From a checkpoint of a small transformer trained on Wikipedia: biases, a variant of Adam for these matrices.
Each number is 50 + 10 x the weight over the matrix's rms, rounded and kept within 0 to 99. Layers, rows and columns count from 0.

# q: layer 5 attention query, 320x320, rms 0.178, rows 38-63, columns 160-239
# k: layer 5 attention key, 320x320, rms 0.166, rows 38-63, columns 160-239
# v: layer 5 attention value, 320x320, rms 0.113, rows 0-16, columns 160-239
# o: layer 5 attention output (transposed), 320x320, rms 0.0944, rows 0-15, columns 160-239
q38:48 53 51 54 59 52 48 46 48 43 56 55 58 59 47 46 60 35 53 57 29 41 54 61 60 66 35 54 46 53 50 29 51 44 59 58 54 42 46 57 68 52 58 68 41 51 58 47 62 47 46 55 35 42 41 46 45 57 52 31 48 58 30 55 41 36 56 46 61 43 69 56 54 48 27 46 58 48 45 48
k38:49 49 43 55 35 57 34 37 44 47 52 65 53 60 49 40 52 50 53 51 52 48 47 52 27 51 63 51 50 42 51 50 52 37 70 44 26 51 57 61 57 72 52 56 40 63 57 60 44 44 54 19 43 56 44 66 73 56 37 56 54 57 41 65 43 35 47 63 30 61 55 28 51 66 46 56 46 54 71 64
q39:36 46 43 38 40 56 58 52 51 40 56 39 58 45 54 32 49 41 75 54 57 53 52 47 42 32 65 36 58 47 59 60 43 47 35 59 51 49 64 50 39 40 60 48 51 49 44 56 55 61 57 61 57 65 57 47 50 32 37 58 26 43 58 49 52 50 32 57 52 57 41 54 45 57 56 48 50 48 67 61
k39:42 46 61 49 39 47 65 44 60 41 68 47 57 38 65 56 44 53 52 45 53 27 64 40 40 54 37 38 42 48 37 59 67 64 54 68 49 58 47 81 38 39 35 43 72 42 45 53 40 58 56 72 62 36 53 39 33 60 41 49 47 42 52 43 43 43 61 58 68 54 55 62 46 46 48 56 50 37 44 63
q40:48 53 66 52 56 52 46 53 55 46 56 57 57 37 45 64 41 53 47 47 59 60 44 49 43 58 70 52 43 43 49 52 41 65 40 45 49 38 40 47 56 42 40 31 44 54 52 44 47 35 61 46 41 40 36 47 44 59 56 49 59 51 40 64 67 57 58 49 49 43 35 37 44 48 47 41 49 36 57 69
k40:43 58 38 33 64 47 55 53 55 60 37 35 43 64 42 48 68 47 56 59 39 40 41 61 51 58 49 54 57 72 75 55 61 35 57 53 47 69 52 39 47 37 50 62 56 58 50 46 67 61 35 50 60 60 55 47 62 44 43 47 39 59 48 54 49 51 60 55 43 34 50 44 38 42 33 42 50 52 29 37
q41:58 61 58 37 62 54 52 43 44 48 40 55 37 56 48 54 39 41 61 66 70 39 55 44 53 62 60 34 53 47 49 43 33 60 52 41 54 64 61 56 29 50 49 56 42 48 54 69 53 50 56 52 41 45 65 55 44 70 53 41 60 54 41 65 45 53 50 50 49 50 41 36 52 44 57 50 39 43 65 63
k41:52 52 50 44 47 64 24 49 54 45 65 50 46 63 64 58 60 48 32 32 33 58 41 64 69 59 52 52 47 34 58 47 63 62 38 51 55 64 52 50 58 54 50 35 33 58 62 52 63 56 31 63 51 49 52 47 44 69 58 67 57 58 52 75 33 37 65 39 44 50 59 45 36 70 50 45 44 58 51 46
q42:34 42 53 53 56 43 55 58 53 67 40 38 42 61 58 41 51 41 32 45 64 68 44 46 45 39 47 60 50 44 45 57 55 35 58 44 54 42 48 51 41 62 43 54 40 43 37 42 41 60 74 54 58 36 58 61 45 54 46 54 49 40 44 41 52 41 64 43 42 46 46 68 42 63 34 46 39 41 60 45
k42:43 54 45 59 50 49 47 46 59 48 44 51 47 57 35 70 60 54 59 52 63 55 39 30 49 42 46 53 49 64 51 49 42 32 44 45 65 46 51 32 45 35 56 51 62 41 51 30 30 46 48 60 40 53 49 44 34 48 59 38 48 49 46 34 53 49 32 63 36 43 34 53 39 44 31 43 41 65 50 43
q43:40 54 50 55 47 42 45 56 50 57 52 31 61 49 50 34 59 58 48 59 41 63 48 50 47 54 50 41 49 67 42 48 67 51 41 55 50 56 59 47 62 48 53 45 54 35 41 32 52 56 46 42 49 40 44 44 58 58 42 38 47 41 53 39 52 47 51 75 42 60 48 63 53 50 47 56 44 44 33 41
k43:56 44 38 58 38 68 48 39 49 52 70 63 47 44 64 65 46 63 50 48 62 45 82 56 56 69 48 59 56 32 43 60 37 46 64 63 55 33 59 35 57 48 56 42 59 44 38 60 52 40 48 56 61 47 21 42 31 54 52 63 45 39 62 54 65 52 44 51 52 47 45 38 53 47 37 57 58 52 36 43
q44:58 59 56 52 45 53 52 44 59 67 49 53 45 49 59 52 68 44 49 53 47 49 34 49 59 52 49 48 62 59 62 46 44 55 67 49 56 53 51 52 47 54 57 47 47 50 51 52 43 44 59 47 55 43 59 55 52 54 34 45 58 53 61 54 49 46 40 54 44 59 59 52 50 54 50 45 43 49 54 45
k44:57 41 50 77 60 51 45 49 54 32 62 62 28 60 20 46 54 40 33 54 37 65 54 41 57 29 47 39 51 44 53 37 40 45 44 38 51 52 61 45 46 60 52 43 45 57 51 53 41 47 56 43 40 70 53 58 44 53 50 46 53 56 55 54 45 57 50 33 53 28 45 44 51 51 50 50 50 52 48 65
q45:65 54 49 49 52 59 47 52 53 64 45 57 50 63 47 47 67 55 43 41 44 45 55 39 59 44 49 49 59 66 53 43 41 50 55 53 58 55 46 54 34 53 70 31 48 48 49 56 47 43 53 37 56 57 50 40 58 44 58 47 40 56 52 32 41 41 45 48 40 56 58 69 38 45 65 49 47 29 71 49
k45:72 46 50 51 49 59 56 37 65 31 49 57 56 34 47 39 47 47 59 56 36 44 45 47 56 47 58 38 48 40 27 50 40 69 57 46 33 40 58 34 44 50 58 48 51 54 53 30 58 49 61 63 50 48 47 57 42 51 57 62 53 46 61 48 58 63 47 44 51 25 62 58 53 61 54 52 67 60 47 59
q46:56 71 45 31 55 50 53 55 38 45 32 36 39 41 44 45 77 47 58 63 58 39 49 50 34 54 57 40 53 42 44 54 43 45 51 45 58 69 50 54 52 35 47 53 51 50 42 70 61 63 45 54 43 36 55 47 38 37 35 47 39 63 62 51 38 41 42 56 41 51 33 43 30 62 40 49 43 51 70 48
k46:55 36 53 68 47 50 49 52 65 45 80 57 50 41 77 61 29 44 54 55 64 38 56 27 58 77 44 60 45 46 37 55 60 55 61 72 24 56 61 41 61 43 39 49 51 61 49 59 38 62 52 53 59 34 46 35 32 70 64 49 40 55 38 55 53 63 46 50 51 50 50 64 43 41 47 72 55 29 37 35
q47:32 27 48 48 38 40 37 61 47 59 57 43 46 43 55 43 52 42 47 53 44 53 60 48 47 63 61 76 63 47 57 46 59 51 49 66 45 57 53 36 68 54 52 66 54 40 51 59 55 45 25 43 57 48 41 38 54 46 50 48 43 44 63 53 57 41 76 51 56 48 63 53 48 64 51 69 51 57 53 38
k47:62 49 46 49 43 48 64 48 51 47 58 52 67 44 42 53 40 60 61 52 39 51 57 35 60 67 54 51 51 48 55 53 46 18 59 46 34 37 67 41 54 53 52 74 59 48 56 53 65 40 54 52 43 54 41 67 59 50 51 40 40 45 55 42 57 69 46 51 46 42 56 44 58 42 56 45 51 57 44 42
q48:42 46 44 52 50 60 55 77 49 45 52 50 49 46 41 43 54 55 42 53 47 57 46 55 62 33 47 49 61 45 45 34 50 56 60 66 60 63 35 54 50 42 51 54 45 42 49 44 61 38 30 60 58 64 56 63 37 43 29 63 59 66 67 49 50 73 52 45 49 52 47 62 41 57 28 36 57 63 45 60
k48:66 51 55 59 53 46 42 52 54 65 37 41 33 40 22 51 46 64 41 38 31 42 65 42 24 48 41 60 44 35 66 62 58 50 53 47 51 48 62 44 67 75 23 58 46 56 57 28 41 44 50 32 34 42 38 49 49 54 59 41 66 58 39 25 55 54 40 36 56 45 33 48 55 55 36 68 51 40 65 32
q49:48 31 44 24 41 46 54 49 52 57 45 46 54 57 50 51 62 67 46 45 58 50 61 37 50 51 44 68 35 47 49 52 51 43 49 33 44 63 52 48 53 49 52 65 68 53 38 59 59 50 50 52 56 47 45 59 48 52 53 42 44 58 47 43 42 37 58 60 48 47 42 45 46 50 44 59 49 50 62 55
k49:47 44 64 59 51 56 56 44 67 49 54 73 69 40 67 47 41 48 49 60 67 62 29 20 65 56 59 59 44 50 33 46 52 51 46 42 50 54 45 38 64 50 54 56 70 62 63 53 49 44 38 57 42 42 38 46 60 66 57 50 46 39 45 58 61 58 43 62 48 55 49 66 47 60 64 35 47 59 47 63
q50:57 41 45 33 34 66 55 54 32 31 62 66 57 32 33 39 40 49 52 74 51 61 48 53 42 42 47 61 55 46 52 52 46 36 51 46 49 57 52 45 70 62 46 54 67 56 55 41 39 44 47 69 61 49 55 54 38 32 47 61 42 68 56 44 36 43 39 44 56 58 61 48 46 60 41 41 25 58 64 30
k50:37 44 48 61 38 46 52 66 57 49 55 46 63 33 62 48 29 52 54 67 58 39 33 39 55 45 51 51 58 54 59 57 58 54 37 66 55 49 54 37 65 54 66 58 67 60 48 51 34 52 49 46 63 54 50 37 50 50 64 57 34 47 52 53 44 53 63 54 43 64 46 63 49 48 42 63 39 47 51 50
q51:32 39 55 46 47 53 55 48 58 42 39 52 52 44 47 56 43 51 55 55 62 45 38 52 41 52 48 52 54 31 35 61 56 51 40 53 45 54 49 45 57 55 56 66 44 40 62 28 39 61 40 52 40 43 47 39 54 45 51 47 50 51 44 35 52 54 65 53 52 48 32 58 56 50 47 65 51 54 50 46
k51:41 29 54 47 50 50 40 46 44 53 52 47 52 51 42 52 56 50 29 41 51 47 68 62 59 70 53 50 56 46 57 35 50 51 57 69 35 47 44 40 52 64 45 46 28 43 67 59 49 44 39 53 53 56 42 47 47 44 41 46 50 54 51 41 38 53 47 61 41 74 52 50 47 52 29 37 54 43 60 58
q52:29 42 58 56 55 33 40 58 49 59 57 38 53 53 41 35 47 57 46 57 50 53 62 49 59 52 49 60 61 57 51 54 46 70 37 58 58 54 63 55 53 53 49 37 56 35 58 45 30 37 43 49 52 53 46 72 52 42 52 58 54 44 42 48 54 57 43 51 47 58 65 58 47 48 53 57 51 42 56 46
k52:68 42 33 44 51 68 56 53 46 59 49 55 39 44 53 43 43 57 52 56 37 38 50 41 49 39 63 29 52 44 35 51 46 52 50 57 49 46 49 44 44 52 54 51 56 43 47 39 57 53 44 57 56 68 40 61 51 52 43 52 54 41 60 48 46 56 65 47 41 24 64 37 63 52 45 42 53 73 50 51
q53:58 56 59 51 41 51 50 46 44 50 39 44 50 51 37 52 68 36 48 38 49 75 44 36 44 39 52 51 40 60 43 52 47 50 57 35 43 37 56 45 38 66 43 44 45 56 42 50 64 21 54 47 63 56 42 43 54 49 47 41 53 42 56 44 53 52 54 50 37 50 53 50 61 52 57 48 50 39 65 48
k53:41 40 51 48 53 35 51 55 52 47 38 43 45 49 32 57 64 68 48 67 37 39 33 53 54 40 56 55 54 44 57 50 47 55 77 46 44 61 42 44 35 28 46 60 53 52 34 39 35 61 45 51 35 60 49 70 48 62 54 63 46 37 38 33 52 44 46 55 70 41 58 54 45 37 43 65 50 56 49 42
q54:61 65 47 59 43 53 46 54 54 56 72 56 51 43 52 47 66 51 37 53 48 55 47 44 56 55 50 28 43 70 40 50 47 54 53 40 60 33 55 39 54 44 56 42 46 51 48 39 41 55 58 47 77 37 37 51 28 47 43 42 42 54 55 61 55 48 36 56 41 68 63 51 49 30 45 51 40 53 51 65
k54:51 61 54 42 65 67 49 59 38 50 38 26 43 71 47 40 64 51 52 59 59 55 39 65 35 40 44 30 53 45 54 46 49 58 56 52 57 53 53 51 51 41 50 59 59 48 33 64 47 55 61 32 55 64 68 59 57 45 42 51 76 51 52 53 61 48 64 42 48 39 38 36 58 48 53 60 58 57 45 43
q55:73 58 59 52 45 57 53 59 48 59 69 53 48 46 57 32 38 49 48 60 59 54 41 43 49 62 42 37 42 44 43 55 41 39 44 50 60 46 56 47 49 45 53 46 63 49 47 41 50 52 57 54 79 50 58 63 32 36 52 44 38 56 42 56 47 38 38 57 50 64 57 50 56 47 38 49 37 62 49 51
k55:46 63 64 38 56 51 47 40 49 57 32 30 51 60 47 58 64 37 42 66 50 49 47 70 40 42 55 39 53 58 66 35 75 55 57 45 59 56 41 55 49 61 61 59 65 33 50 58 39 75 45 42 41 61 61 62 56 52 47 59 56 51 61 69 37 49 57 38 38 67 38 48 49 41 51 63 55 59 49 54
q56:58 39 54 49 39 37 55 44 44 46 47 59 48 43 60 54 56 54 48 39 61 71 52 44 49 64 62 72 29 37 66 60 40 45 34 47 35 35 52 57 67 52 52 64 69 48 43 48 59 30 41 45 61 45 39 51 57 64 49 62 46 40 63 61 59 51 42 41 36 36 37 39 48 61 37 45 54 53 25 54
k56:43 45 59 47 60 26 60 39 58 69 35 57 62 47 33 51 38 53 52 71 49 50 39 37 52 22 52 52 43 73 36 52 39 39 47 31 64 62 42 52 56 23 66 64 71 51 49 53 51 45 58 40 57 51 48 53 57 57 44 53 45 42 51 40 54 55 54 61 57 41 55 42 20 48 52 38 68 65 53 60
q57:66 62 56 50 41 52 58 50 65 57 42 47 60 55 49 52 43 54 71 60 41 36 53 71 36 50 33 59 57 38 54 47 54 52 35 55 33 51 43 56 51 46 68 51 33 48 44 49 74 68 51 48 34 73 61 50 56 43 54 54 40 73 42 49 38 34 51 48 61 49 40 64 49 61 67 56 48 68 50 35
k57:47 54 42 39 42 50 62 40 53 43 42 44 47 71 61 51 52 45 40 51 54 47 61 54 34 43 67 51 50 32 46 52 57 48 71 39 57 51 56 60 36 48 45 52 33 36 55 44 65 48 59 25 45 53 50 42 53 51 47 56 44 40 60 67 51 65 48 47 45 50 59 38 47 43 62 49 61 39 62 70
q58:46 46 60 53 42 33 43 41 35 63 40 53 48 63 51 46 58 51 51 41 52 55 62 58 48 57 47 55 50 66 47 57 34 61 34 55 48 48 64 55 41 55 48 39 36 48 46 53 52 51 50 35 63 66 42 50 54 47 40 51 38 36 47 54 62 46 53 44 37 54 64 58 60 53 65 59 43 50 57 55
k58:54 53 46 24 48 54 51 49 32 43 36 59 38 62 46 60 45 71 55 36 56 51 53 58 56 39 71 39 46 50 44 45 53 49 59 56 58 56 57 44 43 33 44 68 42 28 29 52 48 66 49 47 32 65 50 57 36 56 56 56 59 37 38 63 50 45 60 56 54 46 69 29 45 45 48 62 73 58 57 55
q59:38 28 45 52 57 32 60 31 42 61 51 56 52 51 61 60 31 55 56 36 41 51 43 57 57 44 56 68 46 32 66 39 53 48 57 59 45 52 50 46 42 57 61 49 52 50 47 37 45 65 42 29 56 61 46 43 60 57 57 66 53 48 59 44 43 56 43 46 47 49 48 45 56 47 47 55 49 55 51 42
k59:47 54 64 50 39 54 46 58 46 44 62 47 68 53 53 70 54 39 58 37 37 67 42 58 61 49 40 40 51 53 43 54 38 53 16 32 50 55 50 40 40 33 56 58 42 34 61 48 50 43 55 77 49 40 52 54 47 41 60 42 49 50 61 40 55 66 61 51 54 57 50 25 49 48 28 44 57 56 47 69
q60:30 38 56 47 61 53 51 36 50 66 62 58 63 50 43 40 49 25 54 44 61 50 46 37 34 59 70 45 59 49 50 48 40 56 70 58 49 53 43 47 43 49 55 56 50 44 61 39 32 47 57 52 56 54 51 37 60 29 49 51 51 52 38 59 51 38 53 52 48 42 56 38 35 22 54 55 47 51 64 52
k60:47 49 52 42 45 63 46 70 39 46 62 46 44 67 45 53 46 32 38 48 51 58 35 53 52 56 61 36 43 65 48 34 52 64 32 45 33 61 47 53 51 63 68 44 51 49 51 73 44 51 54 38 56 48 48 72 54 33 47 51 31 60 46 47 49 70 55 50 51 44 47 43 49 53 41 50 70 38 49 57
q61:63 40 56 60 52 58 45 55 62 56 56 47 52 54 45 52 57 60 53 56 46 48 50 64 62 51 42 60 60 61 47 47 65 60 43 56 56 46 56 49 58 63 46 48 49 58 43 56 40 34 55 54 50 27 41 44 49 40 50 52 58 52 59 52 61 51 43 59 55 57 47 59 50 70 48 43 64 47 56 46
k61:58 51 48 57 56 56 46 47 58 34 43 48 62 61 52 38 78 53 42 53 50 51 52 55 29 50 50 66 58 52 83 46 55 44 51 56 53 57 38 75 47 47 30 62 56 69 63 43 55 56 54 53 46 55 49 52 57 43 46 43 39 54 61 45 48 27 34 28 55 44 57 66 58 49 49 34 27 46 52 43
q62:52 62 50 45 64 39 41 50 57 59 45 44 49 47 53 50 54 51 50 43 44 50 46 61 53 46 44 32 66 59 60 45 58 69 55 50 51 49 53 38 50 44 47 38 36 57 47 60 45 59 52 41 29 41 48 63 52 59 42 50 63 47 57 48 53 52 47 55 55 62 56 46 47 52 51 57 40 36 71 46
k62:57 69 35 74 53 60 49 61 47 53 80 38 23 50 37 44 50 54 58 48 39 45 56 35 73 67 52 53 51 38 40 45 58 44 45 53 39 46 67 34 49 51 39 51 45 38 49 50 67 49 35 58 59 56 41 42 26 55 52 43 64 51 40 81 47 49 62 36 53 35 33 47 72 55 45 58 39 56 29 46
q63:42 39 48 40 57 42 43 30 49 53 55 55 61 49 43 50 36 49 35 58 62 58 57 43 38 57 63 55 56 50 50 41 38 54 32 47 44 57 40 38 60 47 45 55 43 52 45 59 52 53 50 46 49 37 42 38 46 51 42 72 42 39 41 32 47 55 61 47 42 59 43 62 37 50 46 53 41 45 74 54
k63:41 63 31 37 49 49 62 44 23 65 49 58 55 45 55 41 40 53 65 46 55 38 41 48 59 50 61 43 46 65 44 47 66 33 47 53 62 49 64 49 66 54 62 55 47 43 75 49 58 55 50 67 63 59 48 47 42 57 63 44 51 55 49 61 45 47 57 54 39 50 59 57 63 51 45 40 31 56 46 48
v0:71 55 24 57 36 42 58 31 63 42 27 52 48 51 62 33 38 58 64 64 49 58 62 43 53 45 37 31 27 49 59 55 46 49 55 63 56 29 65 45 66 49 42 38 53 54 54 50 48 63 49 77 53 52 43 41 38 53 36 63 33 53 36 45 42 34 49 47 39 39 48 56 48 60 67 49 37 57 53 54
o0:60 67 65 42 48 35 59 46 43 44 52 60 42 49 27 46 53 52 57 44 53 38 47 73 58 51 72 44 55 28 48 50 54 44 53 42 29 45 73 64 47 66 38 34 40 53 26 46 44 68 72 55 46 48 39 44 38 38 59 66 55 41 53 64 48 56 52 58 51 57 27 64 55 56 63 52 63 61 90 61
v1:62 62 28 47 35 50 43 53 42 56 65 44 50 64 59 49 73 44 69 22 37 57 47 61 64 47 56 58 46 56 16 60 41 64 45 60 54 45 65 60 37 63 48 33 38 52 47 50 41 45 47 27 66 64 45 43 65 56 65 68 48 65 40 49 44 25 64 63 32 44 70 55 38 46 50 38 46 49 51 29
o1:25 62 58 50 15 72 52 45 49 68 54 47 33 62 67 53 60 57 44 48 57 50 33 44 57 29 62 56 61 34 44 58 65 44 53 50 41 42 47 46 63 37 39 36 66 47 46 66 52 38 69 67 63 65 38 36 40 33 57 38 57 63 53 43 43 46 55 38 40 52 53 54 53 44 39 56 52 44 39 53
v2:62 30 50 45 58 42 36 61 31 85 71 51 35 43 51 32 55 54 38 47 32 43 54 48 54 59 32 54 62 34 46 47 48 51 59 57 54 44 48 53 46 51 51 51 32 37 53 47 58 49 38 57 54 51 49 42 51 55 33 60 67 46 38 60 54 56 54 50 49 53 42 55 48 47 56 47 54 34 53 45
o2:48 69 65 54 50 49 53 44 42 64 63 37 49 58 70 39 45 38 57 50 52 57 50 50 43 48 57 51 57 56 62 60 58 37 55 52 33 30 59 47 77 45 52 58 52 65 55 42 54 38 45 56 42 42 51 49 48 57 58 39 44 39 55 62 38 46 45 75 56 48 63 42 64 48 68 61 41 65 45 46
v3:64 64 34 60 57 34 64 48 37 64 43 53 55 37 56 38 65 49 56 27 59 54 54 49 55 49 48 57 46 40 47 56 37 54 38 50 45 51 53 54 39 45 59 55 39 42 58 45 57 43 61 33 49 45 55 65 60 44 38 44 62 43 39 55 39 62 33 46 32 62 52 56 52 47 69 41 50 52 63 44
o3:42 27 59 39 34 64 51 41 51 53 75 47 66 52 46 49 45 51 40 57 51 60 54 45 39 70 62 47 51 55 52 42 60 46 53 60 44 43 63 28 45 60 46 64 60 39 54 44 38 55 56 44 62 51 46 39 49 46 60 52 43 34 47 49 72 25 44 53 61 33 43 60 48 50 19 77 57 58 46 65
v4:59 52 41 54 41 48 43 38 52 49 52 62 38 48 59 61 55 65 60 70 44 41 47 46 38 47 54 49 44 64 38 56 32 50 48 54 57 51 64 45 34 48 43 39 44 46 44 41 43 54 47 47 54 41 60 58 55 35 47 36 38 51 26 44 35 62 41 47 43 56 54 45 63 46 44 55 48 62 42 33
o4:62 58 65 43 49 62 49 65 48 39 62 69 48 62 43 43 73 56 57 50 63 48 47 52 54 46 62 40 52 35 62 51 48 49 45 39 48 51 47 32 59 64 67 40 62 46 48 51 55 44 68 33 54 48 60 56 50 22 58 42 45 49 47 74 74 50 40 59 46 48 43 46 68 36 57 60 34 35 37 50
v5:58 40 67 56 56 30 58 56 39 75 43 36 61 51 58 43 57 40 41 53 49 39 49 32 54 57 39 37 58 33 33 38 45 45 36 50 56 50 45 48 47 46 45 70 60 39 56 48 72 50 60 54 58 38 61 63 51 43 44 47 56 50 61 38 62 38 40 44 73 46 48 45 55 54 40 33 67 44 46 51
o5:54 40 42 43 64 43 46 32 53 42 45 43 50 52 75 56 33 53 48 53 42 61 56 50 47 70 44 48 51 34 36 50 44 46 65 53 54 56 58 40 34 57 56 46 36 45 54 36 30 48 59 58 42 38 52 54 48 49 47 57 49 31 51 32 43 49 60 50 50 40 47 45 47 48 64 67 44 35 37 50
v6:51 38 41 45 45 61 44 52 38 51 41 44 51 56 57 30 48 62 61 38 47 46 59 35 53 52 69 44 32 64 60 39 51 53 35 56 25 55 63 39 52 41 41 75 63 56 45 53 55 90 51 40 58 37 38 80 55 42 44 59 39 45 47 47 49 56 50 50 58 52 65 50 55 46 49 45 53 25 44 49
o6:43 46 64 65 71 48 61 51 30 23 48 54 51 55 34 69 30 37 42 64 45 47 54 27 47 64 49 53 47 43 50 53 28 42 68 37 40 43 30 51 36 22 47 52 58 35 47 58 47 39 49 54 42 46 54 43 53 57 40 57 38 65 52 50 48 46 56 32 54 28 33 22 44 69 34 55 51 59 57 41
v7:39 52 77 57 59 45 51 55 60 57 67 46 50 44 55 61 32 61 47 36 52 65 65 76 40 57 45 46 25 45 53 43 50 53 51 52 51 39 39 40 57 49 36 60 51 59 50 73 52 59 58 39 44 55 49 57 58 43 55 51 56 51 59 66 53 44 59 55 56 66 56 43 52 42 53 51 54 49 37 57
o7:65 39 57 63 43 39 52 42 42 37 51 54 50 61 37 30 49 17 49 51 28 39 55 49 50 23 63 55 52 36 52 52 67 65 33 49 63 55 44 60 59 53 41 51 53 51 64 42 60 28 42 47 38 56 50 36 62 32 44 45 50 57 42 64 47 45 37 54 52 49 61 58 47 43 42 34 51 66 47 52
v8:57 48 43 65 56 51 60 63 55 46 66 52 41 38 52 64 44 44 40 38 54 53 52 62 56 59 54 67 50 34 56 48 52 61 56 59 40 45 65 48 41 49 53 48 37 43 47 77 39 58 43 60 58 45 58 63 27 65 56 57 46 60 52 73 62 51 45 48 48 58 43 55 50 55 46 46 46 42 44 57
o8:58 55 40 54 59 29 68 52 52 52 62 35 56 56 41 46 40 36 47 60 47 34 60 56 46 52 44 52 31 58 37 47 49 55 61 56 45 52 38 33 51 48 49 44 45 63 46 61 74 47 60 62 49 54 56 49 39 45 53 37 40 41 50 78 49 53 63 53 51 49 51 47 39 40 56 58 40 64 50 53
v9:61 55 59 46 54 49 50 47 43 56 44 41 69 57 61 50 55 44 49 35 61 40 48 62 33 50 39 65 51 53 42 55 69 39 32 60 38 69 51 57 51 27 41 63 53 52 38 34 62 47 45 39 60 24 65 56 52 40 53 63 54 59 56 54 40 52 62 47 59 27 39 42 64 45 66 70 59 45 20 61
o9:50 60 52 63 33 62 42 25 40 50 51 67 68 50 46 73 36 52 50 53 63 40 52 55 40 42 42 49 47 46 42 49 49 40 60 52 51 66 59 30 54 52 40 45 59 43 49 13 32 44 43 45 59 77 52 56 59 42 45 45 49 43 42 14 56 45 50 43 55 43 50 70 59 54 52 53 45 28 56 54
v10:52 57 35 50 48 45 53 47 31 50 35 53 58 55 26 48 48 37 58 62 49 43 38 37 37 52 48 30 37 74 65 52 45 63 46 41 39 49 58 33 53 62 44 57 60 39 53 60 68 64 47 48 63 60 63 60 46 37 38 50 41 61 30 42 37 50 51 46 46 49 43 36 65 56 64 38 42 44 69 28
o10:67 64 57 48 56 49 52 57 49 64 55 28 58 50 49 69 62 66 47 45 55 56 43 56 57 71 47 49 29 48 66 50 63 36 56 50 29 52 62 40 33 40 44 55 53 40 40 45 24 57 51 46 37 56 54 61 57 36 69 61 43 33 62 46 60 56 53 43 44 53 41 36 40 63 52 34 62 61 37 66
v11:44 45 47 46 34 57 41 64 69 38 68 23 41 57 44 52 29 53 49 44 51 44 29 47 36 52 59 46 67 56 50 48 32 56 45 61 51 52 57 46 54 62 50 48 44 51 49 46 48 60 39 45 39 57 36 62 37 52 64 62 34 60 45 40 41 48 39 49 57 59 50 47 44 53 43 65 39 62 55 42
o11:47 45 53 49 64 45 50 55 64 41 34 70 61 58 38 65 50 56 64 50 54 62 44 48 55 69 63 48 58 50 60 44 47 56 38 63 59 57 40 51 43 25 51 43 54 60 64 44 63 49 45 38 28 53 57 47 50 58 74 54 42 66 59 57 61 66 43 28 37 40 70 35 53 58 50 59 54 48 30 58
v12:53 38 52 51 41 76 44 64 50 30 55 47 49 44 54 51 51 44 71 56 41 44 57 67 43 57 70 41 61 61 60 62 57 51 44 53 53 48 56 53 44 48 50 40 48 38 52 70 42 49 52 71 54 49 49 44 55 38 31 46 48 54 37 52 56 50 58 52 63 55 69 35 45 58 56 48 59 58 49 62
o12:58 55 41 53 41 49 49 43 52 52 57 31 54 62 40 51 64 57 48 58 43 44 62 55 70 48 48 68 47 55 47 43 40 36 45 53 53 44 63 39 50 50 27 49 48 59 56 34 59 60 53 60 41 68 41 45 52 60 64 43 35 52 50 56 46 48 53 37 55 37 34 67 51 52 58 59 48 38 60 41
v13:44 44 55 51 47 44 62 50 51 32 58 54 51 24 62 45 44 49 63 59 41 67 56 57 58 45 49 64 57 68 49 54 59 34 49 66 50 52 39 47 47 56 62 55 41 62 52 58 44 38 35 54 56 40 63 42 68 46 59 57 61 58 62 41 42 33 32 45 43 36 50 54 32 63 32 44 54 44 34 55
o13:33 30 40 48 34 46 53 62 66 45 57 70 52 61 31 64 65 57 44 56 44 39 45 58 55 52 51 22 54 64 72 41 52 46 53 50 54 59 59 41 63 53 45 52 56 38 75 26 70 66 40 46 56 58 36 50 44 77 50 44 37 55 30 46 57 56 60 45 55 57 57 54 43 36 51 54 46 54 38 48
v14:59 51 50 37 26 51 28 52 33 50 50 59 48 57 58 55 55 51 59 47 55 59 55 73 68 66 47 46 36 44 63 51 49 59 49 77 47 56 47 44 63 53 64 39 76 56 41 50 44 57 68 49 53 50 48 55 44 52 45 72 56 40 43 38 55 40 50 53 54 45 66 54 51 40 61 57 46 44 32 58
o14:41 65 65 53 42 68 49 48 47 44 53 56 57 52 57 62 32 40 54 64 61 58 30 40 55 45 59 47 76 43 41 41 38 50 50 63 72 43 44 52 59 36 38 51 57 28 35 74 49 71 56 51 51 64 46 26 51 53 46 58 23 47 37 54 44 39 46 52 53 47 46 58 53 41 53 75 56 53 76 47
v15:50 60 36 33 62 44 34 44 37 25 43 63 17 56 55 51 62 42 45 48 47 34 43 39 57 43 45 46 62 36 38 50 41 59 49 43 55 60 50 55 46 54 56 52 46 40 51 48 40 58 40 32 53 52 45 66 35 58 59 40 63 45 57 62 58 61 75 54 38 53 42 60 53 55 59 37 50 49 40 58
o15:58 49 50 59 55 55 45 43 45 60 54 69 45 47 51 53 37 41 56 42 57 67 53 33 49 48 63 47 32 57 69 53 70 70 49 46 63 41 26 49 50 46 43 47 69 57 56 39 53 40 64 44 50 47 75 46 49 48 48 28 49 61 60 37 59 53 71 55 43 57 59 55 62 41 52 49 42 74 26 49
v16:58 54 39 45 49 27 58 47 56 57 50 48 55 58 44 33 51 61 47 22 48 66 60 46 46 60 37 64 55 33 33 38 56 54 32 46 45 45 57 55 66 41 55 39 42 48 50 59 76 49 40 33 57 46 50 58 62 50 45 43 50 65 70 58 39 66 61 42 48 55 54 61 52 58 51 20 33 61 50 56